Weights of a small transformer language model.
Training: a variant of Muon for these matrices, 4786 steps.
Each number is 128 + 24 x the weight over its row's rms, rounded and kept within 0 to 255. Layers, rows and columns count from 0. Numbers have three digits each. The size before them is the row's rms in percent of the matrix's.

# down: layer 3 MLP down (transposed), 512x256, rms 0.155, rows 24-90, columns 192-255
# gate: layer 3 MLP gate, 512x256, rms 0.0808, rows 25-91, columns 192-255
# up: layer 3 MLP up, 512x256, rms 0.0817, rows 25-90, columns 192-255
down24 101:085123125109138091092136159122125141114147087128103120102083105136148104172169114128138142127123147083101128187083151160151125141167115130124184130142172134083171155157134137177132149153131165
gate25 104:064114097134105131127165145171124132157154102146120119144155117113149118132078129158064136121105142127163122139112125100100110166106108151124098138121139148125121107112150129143109105179118187
up25 104:124114116112154125168153104115137115163116119167128146152117088137139121121100133118126107118131149122169123124150119152166086135136127154092119138104108126125114103121123137102107148143157123
down25 104:158157128132126142113150141121120153142169112114106106129127103174170142086113099094158104139088152147137154114125136153149104170100164094109154103122112130089141137094137107122146106101129137
gate26 095:127150130147125149146156128128150159126106145119164153150142163122123100147181101168117147168099096186137144100151120146155139129154169122131110122149139143152142182133140088148119157141127129
up26 095:109157072171137129104110123134105167090146179131148090134106173099148116098129158154104166113125141105156133112137095164155123098151123128128105125126121127126128055134099104152143134150153121
down26 100:138117088112084112138127112091136152137135154167184134160137176142107076106134114142070153102163122123119172112122112211155091140137137102131136125174113165122149107164160133152104106154097104
gate27 103:141116091146171112127155107142151143121092146113131130087174156109118148133109128125148140157155142151133146139104161146162115099127177138120131138104112137095115151134089151146148125100130120
up27 105:112131148116096154135106140137132136123153106148127098098121119098096110122068168106147110099089118126111105147141134138118085165135163139136114061143168113153143163147180123094177128123147143
down27 103:144084156111140115083134102129144114117164136131127131130127161126104126154099164092127118150146106100133134137115131144181136105174112125103093121144089131131139150138102161142148130126170097
gate28 093:109117140137152146132158118092101119128131090138113147136141113124129128158144090132126110186138099111133160113107157147102147143127130109118148143134071124152156162135101102113114145142115098
up28 095:108109096149129133160143120107112145156136123127154156128150139147094117122129116129124152141167113151116177124140168142131120140162114118077136131102106107110150118106119118128111149121094105
down28 093:103104130111124132128091177164109142134119115124116139104119130137110133130149141104155100151143146093128155109149149126107119111168109139092094132105140109129129188071132112123110180131112133
gate29 095:118129118162138105152142105140122095125157133137141124127106113177137104116150094158088130105160155149099124130136139134159107119132092125122083109089113116091146087123111140136155118117133101
up29 097:122166138140175148109151199115139120110160126084116141125142120128083112108122133107122099123129097124132129107144082142120133101110208125138105150151081103145114137111111134109104163162138137
down29 096:096130129118128119084117127123121097105139111124118095151104143127123104141101110132186133096146097097097072172137057156165119084113114161093117152154115136124109128123151137126175119130084162
gate30 103:092113134100131130158124180142107105142111155168087137149114105148088125142103143087151126135181157155134143165122141136157154118143130135048161150141095110115160085117134136173127158157110134
up30 101:135146112120162155120121112136119144143128165098134134140113115123149158107127082157118129106151114109097097096164099147111090146104153117152102121152166142137134130117104115127124154118141129
down30 105:131163107163139142097119121161114146089118094117120112109116066157075116133128108101085148094127136089132124114145110117112117105139116147117136114124116076149138103167124172106123101121130142
gate31 100:123127092117115085116105077104092155120145101090146133134132111160138106102092147131066115101116111098143158123126154167103124119120117139133119123127121116142113145153125117125174133148099144
up31 102:113093151124138176124123129147150107114105159106113142139137160092113132170159098116143138101139137109082126114096114162163126093080134132105133113144156098165132086097117108124088144125120123
down31 100:140160128140118141138149207108132104153079130090090135108119176138125135138131123149135090111166145117136121109114147094131125120131132120103100163094126133125115095116104131131127133092106123
gate32 096:117147117097102104142116129119113141138140148118095136156161094122104161138100133119105102107164152064132134082125129121109108175115101142167133123140135122102123106124128132140120100099099150
up32 099:114144142132147113098144130149182084154125144076167102131169140138127153109130109104120165146114119116101110161125118142132105103120115165145115100066143126123124095137143079113096140143119122
down32 097:131137148120117163179105127159129144080115108145123146083139115116154112149132168116114129135153132130100112156125126096157163084091100113092103116097097101145088153105144168137175104148156114
gate33 096:151152153124143134109152153141132121104156144173136144161126142127144117135129148088120112125153153127094187110150121133096146149134105082141112102141108170144126107093100100159133148156132077
up33 104:113100133145111151112125174093109155163135102124138119133161105123142154073131218118120161134138183132122101130153136114173135079130108130140099139144155112126155160108096158099110150118134121
down33 101:110158109098098148115096164111119171100161139147151128160150146154106105153123179136155122148136113087136130151163119102092153111140128113137095182125153135118123128102100133168111118102107120
gate34 108:165103130125103130117151100104118132169123121124112116121146158122136185089070126115133130088113147176148129085158141120130091110132124108111159099108139119128120128134148120127127157123140103
up34 103:096133115140100126177151127124159128118132125120118135135109114091083087129157128124132034109135156118128073127081138157101170195117169082145114141153137127118153137124129144159140132151169135
down34 103:111125124169114100141095152140109104146112126079068127087131104109119110164132151157136146107155131099080184145145115133150156148121104067145093132113166083156100139119134095101122123125175159
gate35 105:139121133137145083172126146142127114166133111101182147126144113120099105167100106138102136133119142161125126125129109117085111118129158165140128124148129087096112105117153133144168161124143131
up35 104:181126081127113135123158120138163093113133127103154123127102077185115083114137159157113130137105142132126105143105134092099119157160140153149125109151130134094151119126166129126104135096112117
down35 106:117135130134170160135091148166145112136115100147137130127180131091104133187104164153102141135111134136108128083158152089135137100127069121091119127167128113124162125152105105111126159107143136
gate36 104:154123125143110113127143114101127092123130095112094121119115122143107126159151139102126144125138162153156159146080118181139127099123120142129158126165182106150130164103145145122152130120152079
up36 104:160165140135080113145128118104148108094087068096104156133126108124128114156124130119131139128119184111125101141129146116141145162118176082113125109108136100117134125103126126157119126155141120
down36 105:147110123141104120078109130122101131169125118137159134124150106136103130127132143098109137152113133124141159104117124119161085129111141109093156128148102138126163163156106125126125130146141133
gate37 099:102121090108129157141123135100088116126118100122105131126101103125129158109088137164146174146138164144102118116100157140117146115175143131111148073115125123162085150126124151138108129111069150
up37 100:127107140136157174092112155108069155128161127140107070123108123169136132091114136108087135130146108090140069135124131127132155113148100132134097072130071139154114099145139147119145121160145138
down37 099:171156138138157118129157138117149167148164169120076127160139103148166126129146146103137096130142142120136137124131143099086088124109110118118130146141114139124138081144144137139145115159129137
gate38 101:127128131087111142128123123130158144163151092163162135147091095141102093141127112104111097123136122136092158136169136137123171108097145082166102122160110102147099125133115152121149096120124108
up38 105:124118163116141103105123157116137128162157165106139143106091123162127175129097130135138147137133112120154108119133102117147145155119148104142160098141115109133146120137167150104091080137101134
down38 103:157124126155127163056094122113130096115112140141139127206123095140116132077161112123132107130101131121112121105108142124125115158097106124098153126082143112101103115099143124168092185150188141
gate39 105:123127122099133139188156108098084147137140126140119097143117136130128104146130106119145132169156125094144100043120096146149126105123152121144118151122152128121128154115148109147124075153132155
up39 104:102109145106167122201105107121118176134086120086149112104101144138094111164084147115119126109120092123106131129139145084172131141110116131124129120138138119150071141149125122122136125131129154
down39 103:151136089129110114086142127094118159122122111105115126112153161151119127148105142155150139143117157121121098129143209132128092131106145112086100148100097125097139085137131150120170154075194135
gate40 086:137132145135079163143149143094151167136168124130143126157156084143143133148141116172150147111131173122101161140145149155135146160126126136133109114157130117137138130138123110176120086126110154
up40 091:119108141143164109137113161128144115150120118145114148106126149140100143070130147089093093127130118134126160121105134117131159098150161114108101146146132156119136154076112151110138185133102134
down40 097:144153103080125120134128113094122132105144134148106136110146180116123099186122116122130081113135130124079114144126147131132145106093128106144124155170122104128156143135122140132100126114108190
gate41 093:142087150147139126126125098173112170145108143148148117115132121151116102155080138065126131101187111131138102076143113176125174144097136122102160135124167116155145169187132106117124081094112125
up41 098:115159123123148154108119143119108100161134101121128154191095137128117141133156142097123122147145100111128143146156117140117151128113106068123145100186120131140127078126106142131146128130145129
down41 101:150107121112140116137090150123161103138111105118103140112093154113078100149148126115089128127156154153121129139113173146103177159141156084115092140126116111136133151139135119110111184087151142
gate42 096:127147114122097133160128130095099099110154175086124157094166116096138141108151145155127135115141133109137152159150126142120129119108118157152134101177137111147103075130123094113161159073146119
up42 103:123115124140146123138125144122176150145068112140146112158110129138109148153126142115113108114122140127114112127114119108157109135179129107079120139070103126075141138115139139145105128179108146
down42 097:117167095114117150116076159105173142160161182114095115094143112122163126138165158120117103095150105165167113152119118147146131104105135151135144134142161170112131146111129130138115143157155143
gate43 106:152099126186138135149128142124171142128160167150141152141125124120158142126126165117094113105149162125146142142140135109117134118132095094100161131122169128103113100101123126116094149148110114
up43 104:107143132168138078121114125148120155159135113126127104132166149135103149116135106139136129097099144111122138133106115131135087110131139154120165148168120132123137119154085146113083141134146156
down43 102:129113141131144125188098100124138109140101101093089133091129118160146118112118157127099103141101138127134140113133102120105105083126107143096129138141158092128172104130133085117104105062113104
gate44 107:123154146125121093090124114156134120098123131147143126110173123148145130166109091159123122143076128163124149121091086109145139116121094142141150094154090137135121103142177081150141125115101134
up44 101:151143125123152137121161107116117046147070122127123103115165181099157155135119150150144160138126197147160099158164126102106150147119131137152139149139128136119102077125140134112157093102128126
down44 103:133144128129130114093140103126063125143101122054121114122157087182160105161126173140111134103121118156090133122154150175118115144138129132143154152153124164148141101121180117150120110168125113
gate45 099:118082167186174132146103091144098123132133105147123150139080111127149149110124123137152116126106164117152100176105089099154122129126136150081114080129170123113105134161178134106101127145121138
up45 102:116140181147126124155104133136098142124104102132122126115127106173132132145142163208136117142119087149095129145085132127131119100094121118096118138111155170118151125144128096142121117174123118
down45 098:120111142140130118144111117100133125151117123117103095117133172136130104100093124098132133119137116155134128103129151130137169161149125138131101122116098122151168093174162131114115136126122107
gate46 100:148140100091120121117130108144099130114134154123101137093145142127119143128146168133151120112117179130148160103108131125123135133142119133150185157112157129162116170163130104123127143123130106
up46 096:111120106107141134110103118140074081109138117138149103126184132129120130142122158160128160103141130090121128137116128140189156096122129122112139111141104166116138119168122113133146097110098142
down46 104:119125095128153106144125099115142119119093125150173110108105087125160100120088127128128128160132105132121113084124101105131105096150128097159108099132118168109140157131115128118119092093105143
gate47 096:138091128127161115140143100088076153097104110105137146116146112132155138141143107148108094127112131120138141132141139082111094114173129148120107095147100150096101165138154128123171119140127091
up47 097:147144098120112150114102134133148107123102139138112142076133161129098138139098149150087144139120111169133124134091138175142110155085120117148163112127103087122152118102113135125160125187141132
down47 101:101147107132102110156085141138153091147148145117111144137140143130104120095142130043122141116086141148153128091148096117118131130077131125137116107110097106108128137126123134122084130159163169
gate48 098:153143164148124058145152149114124144108092118172125107109135096145121152139112147128126127128150147123140149119156141135128192092147136130142132154150120120153123089121175137122132142142126124
up48 099:157147091127080173162137122138144114107105105131102119181106115115118116132134146105139103090170122115123120150147108116185124141161174132109135149093112113116078080092135134125149147124069145
down48 097:145129106066141079135124141097137137094117125107134107092155099173145129154123149109187117102133107138150104137149120125098143109164140109070145122120122155095124109113115119116180114128131124
gate49 099:129191102137111155141110137150180139187137125110115120121125100149082138169128129121096149134129132129137132118129109088132139135114163135152129142135175114140095108084120088133107141134167075
up49 105:110135121167139110126136136105118098110113089159134161178132151146151127126131181119144113122093102133144169143141138096127109134132144099118085130134131142107170125144165150132156136148111159
down49 102:152142125123121107132109131158135158145117135101114104113144115129104099152146138126091141092138171183117119139091111153172137128147143159143145110160134103167090131121135079131111132100177100
gate50 100:100134159129133133138141179132162161139136134136142132139138133138137126114131148128130134138127132134123109102135115099065128146123137112135124099096131107158152091144161146112154101135113150
up50 104:165142193121108124091063114092148148156137168123145095144116140113098103121114102150093151151109143150148090146113143110111161127138060149166143112110175117132156095091136123120108140102141134
down50 100:135114097093109126149134116154150128159140177120095081110131117109164114119137124124084129112135135134136114136136137116105133128159101148159088103145125152183164160137125173125111132147131140
gate51 096:151149119146126142118090148145100169151132126085104126087120111139150142174117121101121109135156101135136117135168153093118156147132135115124114120139094103132116152134159107160147080125102098
up51 096:125104126148137153125110131130104149105096117156167152131138135125124135146165169136113118126093110197155111122129114136110177150155139116144115128145084185137124125126091123087119149111163117
down51 099:073139206155095132128146215071123109115157161137181143126122128136141108090111120135192131138118162146126168114097099132132097094116109139129082111142129114164144133138128111171145164122138104
gate52 103:123129084122128085093142115131145125139154110119100093123157135143141140159156103130142109133103107117086113103140072135125107124110130141136134094130132146128115144142142155171170088163140122
up52 100:112100102156105095139117153132134103149144094135129119101154119153120131091122126135133141110136140147142132155168078134070145140113132108081096121149123084117155083150158131131135103151132115
down52 102:129136136066123141143148128135139176099099147126148139125132111127117103097098118089118121119111143091116110148144117168174107171106141135117107179100122106117142141177132121120100125153096141
gate53 101:125097122115154138139169167130137140137123086130082172140102111106158094179094144070116121163128125127063116144113096129128156099099149186108105132125152170135124134133088140106129135129152129
up53 101:127122127138144112120143113131132126105086155128145081083154158133117180122148142110179096135161106122108168118147102156128127130118128128106156115110064107139177103125137079138166094159148145
down53 103:138113120085118134144128115148092103115153150142139145125109130124158112158104126115119111124107114144132100118178145138134123169079114163108133109148164081129120116193122096147117072152122144
gate54 083:140118116142117144165134089117127109146139154147159114123150103125145154097140153158127078105130145117151134151096092112112121107089127104128166124111119143147077077115150156169129136087148153
up54 091:124116133147129115137106174148133141107140130099148124151105141163153132161118098098146142121149117154077145117171120144137144139127107143108086132133133121139190165149096078133141122166113064
down54 093:158150115101131164122112127167118157137109082112132128137110077140079158146131095118145117109113093162105081107124157118130140134160151136116118110158185130116067154109150131112162126147138114
gate55 095:142108143154128109113112149160137141122145105137120109140095143146154096160159117096184126120116117123094114118079141122189121109161103108145132144138159115128121137104127132121161127134112104
up55 100:122127114130130100125096104175157154162122136141149102106094152152140122113141161157172173087121151135131141150130117082157118118126083163148115146146138111099133130113101154156137147081121122
down55 102:127166117156109146140133106183166167123133135131107115145117114158123127158088101138138144103148129167126120153129088116135141109117107155154123117160130122100142136108131115122136099152156088
gate56 105:120095120085151145126168087148116121182132177130138151129137128111114157141117100111126106142169111118123146105162133073153178130077103143119170136119188157144097137146160147169150141112101138
up56 103:116115167167151124163082147137066086133180101134122178110114186148152115105136135195090124132185129119119188100136109105146144102130121141149152121166149084140124106154111165146116145142163123
down56 105:122095133119140099094135097151185123119149121158125108123094102143122113128130113165147108126130134115175156106123164122086098147127097155129134129153141105135130114121141115102164099113148114
gate57 105:099162116124101127146118141147145097124114097136114120121145118173151136105143160153142073137127118134129169139148158125135160135136121146140118129117128132166117147099124137115121184148119144
up57 105:119108166109089147110109150159134109178123096101177171126113136097108098135110135145132137140155088165150135108132142146155136120111142117071151171112155138109111148143168096164157171135126124
down57 103:146125130107162127095100116140094145144120095132144122074116111153099144173127165121112126101094156138136136097119168075107151103131155141143144126125097169145141168133121114091116114113133143
gate58 099:139122066127126101140123161119089162134111105161129136162098164161113103111148110120171144159167107117148081136162135172126160108069123115156123130147147163108123138105131152087115171133137123
up58 101:133165131121118120127104114151129136149130161071150161114139084112145132105121120079123139103083091097096120167099126117135121178115137152168153112112149136131093150117133128123110169076141137
down58 101:133145128127135201162173071141131143161127176087066127117122083131129108096110133137142135125121153149136159128131091140119155154134135101187102151156106138111086099084135094139116109115154085
gate59 099:167151097125137132153105136133132111079126097109127159134115111113151131142112132144187117143150119123101114157132089106121140153134165069119133166072146106152117135116127138130144160094132161
up59 096:099157155091104114103145157165126131096160128160099150138124100156107105159128141079124130149121133156117112135147163081113106098134103156109154131146146136135129126116149131145136136148098139
down59 097:076097150109117087116106131077133098114123119151128130098105135152142080161122144160132132141152085076131125157143155174144084125142158161116197107140099140098137127109103105094106124149160138
gate60 097:113137114135164105141125108089110169126133154133157150127173182094175150102143114122130161135129139131178114098187167100127115161117177107136163136112100128126135114133056157113140122147135082
up60 097:139147115164137120126164148167156138132135147132113158120126128124094089145136095130121150105145140102142141129124098177152121118141117161118153142137131136145120123099136125138137138116116151
down60 101:115116153164134157131156092128104146129100142136164115115125153124127094108134110152125152145133151167127126150140096166146116129132142141194111129132130130149094147154082085165125132097145147
gate61 102:162114147134110104108172135147142079087144153146154129130108137121089147111192163135107126112132104148130167109108105129110133128091154169115132098103146100151138103097141139144109115144167140
up61 103:170113160131128152147180096174131116117092112101159114112086094127168123087168130142160122173141107161126138104122126163102106116113138153110136115141110167111117104093171113170117112114149093
down61 107:179144122119109124177106141119148096074107136123175097159129129125111152136159133111137088168142168080130166096152119162107146110127131161065142087133169118120148134126142150112130141149155142
gate62 088:125105140090135137156135095094132108117143102094130150131138113106066164138155102117086154140112167118120176129088109130111085202111132131149127080096128139145066152140100096174115099102115134
up62 086:107152127170128110141123141126163114114109139144089109172112115150178105129106142163132112128144101159171086144133153130109115091158138113103147205182103117123145117120152136095147105132128144
down62 093:130169145128159132138151148088122168156123155139122119174115124164145146159091146123127077174099127164140105111152131153170113141144142130143126108160161132126124152105149092113123090078117122
gate63 102:116116115136120127098119149093143136138123101152110149133080130126115180103149143126141092090107119106170095120119139129134090098136152129122157149183118165151158195090102124086129158115120098
up63 101:164104118140143138151110154155116141113133161118135139076144090099140125153138159115138112117154092099093156131133154142139126156177132141155123130125096113115136147118122112153128153149114173
down63 099:144130107120157132138111164112150113125118133130127137110140165107114164120101123122070138139057126137124161123123118112120154108135148133095113142165085141116147130087151141072154121122137117
gate64 095:105123083122185107110128101095143095102132103096105129108140171114119114092125127125129159124090192142097128118137137149097140097111153141097145175154119134107106139110083102116152138093098185
up64 100:144165184166119101137104086112106170170125156124120110084106111148115178081138118158142123117164119150124095134151126123127101139134127142148103118146173110161166135096103109127094150121154132
down64 099:109139135160128118100099166153108124182142130158171156109116171098143121161116123144144096142131126130183120154116110144128116118137162127155143138127088161106116110098140124127121138122144150
gate65 095:116140152165119123141143115110087126072111095139144120185125155134133110097141116118124113160125146162087170096103148128151122127087131162128135136093181167129096139072147141118125095133141077
up65 095:148137137124100171120155141160069115111134134127125137125094087178174132101119110154155082138145091129132133128160120162129103130083196123070135118100139178097115132130156169119091119148144166
down65 096:137108152130114123122100128145122153095130158130107144112119127155153160129164127135121138098150109128112137163179104152175126164101165096138170097126123157097130102144105133143081125165127145
gate66 097:113141101135086144125086149080126128133136114127093098148100130078079111121102126135097153111151125125130161127098095152160134102114124136136102170105120146091124165098143132144102124119115098
up66 095:150103153114168125163136094121112144116105131114144154137129148159146091131161109152172077158104137147130082150136109128121130144138120105166146137163149132151087125124151120094155111137162127
down66 097:116141116103095112131128126119157124141106086154159099142094140115115117126175154142146120115122123118185097096173135156110160140108159117138116138152122157123076135135146177145133108107117128
gate67 106:098103138130134113114114172122138126158128139136118147191102111144155144150154141140109134112144135168110108142110095129128156067127130149152120145101117094121112077186161158147111103158076140
up67 102:097120111187093132081133123095104160136130068177122096145139127128106135142078127132169143147158165133111151117116141163132143133115141127110118163130079116131178119102165122065124089101123145
down67 100:101139140171120124116083125135107162143103117141145098077121098130155110167129067119113098079133123152116126145130132106097116086127093150123141160086141111159106129132142131146138093104136199
gate68 104:178102148103124099154168175139121143125125115117143098142113110125093091138106102133112099127125123168126163113133154102124136134099107134132116087101135095104154125107101116134108144117147118
up68 102:157081132105126128107131135095121153119112147127169089134107108129099102121148121120151156123149073141096107114107143135140104113088115129124091108151148154152132105144093134097178168110098137
down68 098:128151188132145122085177087166106146141140086099127098122076127121131082156161136124141134139141104152113144119144130135159142146135160134125144109127125125119204114098130134144126106132104147
gate69 101:133107129149114131099110072110147129142158165125111136136133132136126130144167150123137170099119116121165110135127120179126137174178130160126113128109118068114117150168120144125152120136102135
up69 095:158138146141099138151123152116078144112140122141138125076124172119123137125123134155154110123111140128150146119186122090178111102115151118103114108075126104106140116111121110125104139107106122
down69 099:146110109160111138123133157109087088100147115157141134098126172142132131140126118114118131160111164124100138122124137124169098124114121126105107150154138074122123154152141086098134115112107102
gate70 099:159092110107102082099148137132134122111121132100140114088159129166145121117089143103154117109105121115122096158127147162143147128115120131140084169135150126094109168150121148146153148127102113
up70 102:147135130118129149106140102128126158112093118105130129105148144120121107140130183127113145121137128164160140109161164094117187127133168141156147135138141119126145153134092124105139127146160103
down70 100:121136117125124166160121073134142161106109172125100088143112137110096109133085166109121094134112111152139163111125080108168111160150108115118140111164114085083107111110160129157145113141122088
gate71 105:138167095119167102126137195156116106081149141097135131129140107097117137161108127166115084119131127112088086129154122109148119140154075140116138116093115077109153129119126121132136092125111139
up71 104:112093117132127097090103135115101112188140137124150153114113163170119136161145107082150116119125112136099160164173119120196110124131095101132146088143101171152124108131062155147150148093177106
down71 106:099100138124109113169101129138107155144162120132173133106129135121143087121108094113132115129116112145136112107096143139217114103158160161181132133132122135107086139133118139164093097131147129
gate72 100:112115110154073135164145132129095112136146126115130075085120106130117121102105110149106114080155173109138113140073118150127161136122103104139107128153120149140145127139087121133146134190115122
up72 100:082135138149166087084144198132121166112082138162130141113117119118156129140135124148118126128153129140150152144113101080114113092088147146112094128113129137127119155152143139120104134146108104
down72 103:112114143124151128153119206114150136161140131122118087157137059121125120114106107130133125169105153142095106146116136141132146139078137103090164107126131136113087139113110113162159150106090104
gate73 099:154125103118127105147128120172123144157148096151135133156121064159151101120114123105131140114104104132087123105140110136112133147146119093146095111079157156125131153120134112127111139121150157
up73 108:127124118078129169146137124132139137166127137121076129162145108119128128137078114093099138130124128123101157138090154166106151172117128092182108148121131090144095140138166139107108137138130133
down73 103:128145143147109100162132115156138155115145098140100106167122118116185130127094123150109134103110154126146141161149114109111163155175149114178123127112158125114126156132134131101157120097142138
gate74 097:136149085104142092117145158102186160122146191135155126081105131148155113147165141112164118149142127135108185101152126120104153163153140161112124132137116115121142131118099132153094148132118114
up74 091:131097113124122116151149124153167134097133162119124143091141137135167141158183118112115068153122119096140099134149137108132142138171144173132144114119140101118128151132095124127136125125111126
down74 098:146076133138110119135128119097134161132119135149136104083163155177151132125135121106127147128104113102209151133122121123109117148141097131108141130126134084114119163164134079113158156141132126
gate75 106:113167104152119119169141159129122122126136150126106136156132113141153121143118126114126088158149108111094159096107136078173123134150142109122084096057138117132061133107147083108114144139151115
up75 097:126122087114147144144106143139110153154178154129143129128106130118118089122158154156120156151113116082092118138117155149158141122143124081129072141105154101166115134140096064114127142105195184
down75 105:078139120169175117080156108130091123122133080131146127108112161099124082115128113115111155146119107148104115159132162175097170139172127144176132134151109157112101150143123165138127095105152144
gate76 102:125100153111115176098142115125098143157123109086110171148141112091124104149123138149118108147112122140155115090153160200144158154109150154204130114148116182055086143119162130125121120102090136
up76 102:098136148157103134103087114138119147101144095149115165113117128133120171122135159134124099110117099143106116137150141117077190127155118147135133081115093136112175089100155152147195157115147152
down76 100:106074115090140103151167111126062132139127145109116102117114141157160101079131095125138117096130120145111167101136106181096138123122123146119134178102115121138132132175153104104161122136099129
gate77 110:135134089143113083143108097149119118062130093117125127099140137138137107106151111090130118169115155169120136144107135130100103132133102162119132146107084075090115121118126119111132143113162182
up77 102:135113102153081150092100093127103106151136167162122111158145147128134089138174165126186120139131143140089150154127126133114145103143122117119115156119121123136109128086158118144116120110107101
down77 101:122134135095162130091103158109135096176087155165115092126134131134095119137125152106108143114174154080102097108106136129135095136131216108108133104169135136144136119130156102136145102115130155
gate78 108:115133092151123138137088127091149115116187164145104097105131130113108159130130109137133145087154150132144139118173127124130144146159118126152155156096146094102125158114108112185124125099108106
up78 102:083143086130159108132145136106127183122045137121087117126151105166141149109142104123166140151114126160138102140074155155139122089147101134112106103104116124165132104114131104101110166217188145
down78 102:130124126108138115077146182142136130123158119122133150172106120129105118183112105110135126115154166143107184118139134137119127143126166138134150114166152157135119160155140119145139155132125137
gate79 104:143126153163107108136126108156133134131141134127115117136146140153120114112165127151134119119117151095088141117142094166149139191133116106115128149126092139168123156155148147115149111145125146
up79 106:153117114092129128136101127132114138100161140102148124128119121101131135085117147068146088117123120112130096123125141169124112126101101090106098105119125113135138147102159168158105081122150164
down79 100:090153158118140126122134128118107156067119123132121144158141133097144117147119122109163153100165155081091127143155144129129117144135128147128107117146166137093098141136124126126098110134139148
gate80 103:130151082110101094129099152172138163074073141093133137169099115179136117135131134126152069155109159126101088121151120129117138125094105130111139204125117140095140066128073108093075124121114078
up80 101:122093085163124098120073170122126112113119123194111083115091155113105128155121121123139098136132080134121167106066145162096124147176114113153149130103113126176118177136129138116137122130150173
down80 105:106116124157116112141151108139122128100113115125118123154110169133152156135168152077148173072104112122150134135160139121133120085145138121162152112142116103123166123163125150101125125118137114
gate81 098:144107083131137119117120116125110163068131147093118092134113141135152169094188163100159125151121113133143108147135106122093159153140096124094101096129153122129135114137097144137142120106127128
up81 100:149120146132161093196121128137118105118095108179149163139144126143123110128141096084124139102176145155140151147102137113109117112082168118147129199127086143139072144148107168103129121149129168
down81 098:173128149178148112104101138124132103092106114158143096123125065127130133169153137126146106157130135158119124105120146156129139134140169148091095147140099135163066147139129162138099172116122115
gate82 096:132085114129149131179111076115135117130127107119098110137115137121135094130102117129102152125112189134099097142142122122073136117156136084068158141071146127093109093082128131145116108139164113
up82 099:126115081136144114126124116106104125098138160133144112140120181148097137120143139088139137138081103136172133127128133121170146116133147146156143130188116111119140114123154126146103127127156124
down82 100:158184141145155137152141151166124134099147137147096147171121085086150163136126151111130138125131132107137097125155163116099135146165117126081122089120142148112081122133101121050153109123142124
gate83 086:100134101140161157094149131117126117111167077122115103138112163141133106102113157132160079148090116144136140115142141123118113158150118138101153121133147123095134142165113168128111110152074117
up83 091:153091129129125143143126105138085169154169145131162120130136114156099181130119118146133106156142124134125119120116121086166120134159123135076114136109087133114134184141125180137130129100111089
down83 094:102139127096132116115138145145153132184138098141107120115139159148137125088145137134101141131164097142185149132108158117090111133096171137122136145136096105104149093162133181128108145135154148
gate84 108:152127150202120105115094117117126170119134117138140088157144112152143103124098111082135119174109132156119157092136130112114101160150099125092143103126156146148114098176152088145151125141133146
up84 108:153135134157117118162141098115123167131144164122142138141116173170135104150153096105168131146090102161155140132134116174131131087145127120099164114136137138178121121095162088145162114162119162
down84 107:141130130123113131101120121160102140117126108091181134079189106113178136110122118098120112145125103123153128111113135137180160093073103111140129099113157134123101112169150107087136106162152141
gate85 099:096146106172139153136097153147132137143124104116129121114138139123140112113152106093120107126166156122081148166124105116128149163130116144085124148136106132126149133162087110127117166129106136
up85 095:132113129122090157128144080156137147112126127141112093144137074122127166112142171128179152143141148073094130173135092130142119144123141109128154141134130088095120091158161145125150101115118142
down85 101:136115126121124105160142157152146112152136105114110127135134105196103136116099114156137114109147128115137185091118140116171146119119144167102108108110148137149126143134117178135156160091109134
gate86 100:116110136133136152127131111139170113123132168117150108055114122118167143126127145116129168148121159160100170153104122119119126113108116098128143148148108137136170143173119122150137085138063155
up86 104:129126145093098150180151071145097133138096126114113114147152084146172127139123122105077152123172140123170155111127123116099121110089112126112123101161126179129099118174181070133138118143117101
down86 099:116139134102176136099139133157163138122141091141103103131153124104155122116132138122133133132165132114137130167111099111094129124128159140160138096168160102078166121146111119127136156138141125
gate87 096:143117145162139060150112138091163162113138138128122107123113088145131115169104132148131120100201159153154141099151066107130161167118095136121126103110121127100114102140108124096122083151155126
up87 102:086115089122143142121146128105135124154118101114114117151117177179138117111130130171132134087073130109121127150105178163137116102133127100109109146146132141149136126089115130139140166135129099
down87 099:160113086143124097105130075131104157127151134144136153120109156153103102167152122152126089132106090101102111118145105122191104117123091120094111147179122131182166106080108096115136113170080116
gate88 098:086129117162136100113158141119141127093160132178126141064117154111075154099175130100147116154132146131089141136118102107155122122125132140127115124115103107113105132146120133139145156171166107
up88 097:132146104125140169132125123115125089109135130160142079106134172106091157128155126131124089139145151097061103121098120096133158109123158112127133138113139135155097108115109142122095118105156164
down88 100:101121133100145148096113129129130138077119139153132174074145123121086154137102119137139135151164116108113160159125102118043092137117118106117119163134125123151119133143152174130119120125090123
gate89 099:158126127121071113153083120113132087164107149107161123170093082161126139099097142135128146122090145152138134095139108135109122146130063135111091070107089151080147126070093133126131176152111135
up89 096:155127119120128136134149140159077132120108119144118146155131134146157124109146133114177101126115123162126158126141116099127119116117124097114178118139132100130106077141129140085111136128131164
down89 099:109129147097137131160088157169155128093155112092140116149117146151155137149152145140110108133124151161106108118134111126173111115117083061114068139179096144090161126090107113101123119107140125
gate90 097:133148162090145151102116132142133122080131125166140078134082131131137150113123204136149152151110151112159121127094151145120123060134145155170128099085142093132157134148118119153064153171140134
up90 098:144119107167122114104124097123131120156097098118158129110093110073155132095112094119164155141145128094139154117152175119164125110116155193166151158107102123148149066110092164106127128099158112
down90 097:139156093126156108107105108099114123174136127121099122145131162123138132097116201095131152103143149094104114112160120160078129174117176104148149123093139124150109124138119145179095068158144135
gate91 097:142121143152146126110139139095086181128143145105094132084149152111151146100141094078133132133126137136121133111160105125079164138142173095110133096105116143114080102155124139131112123123119122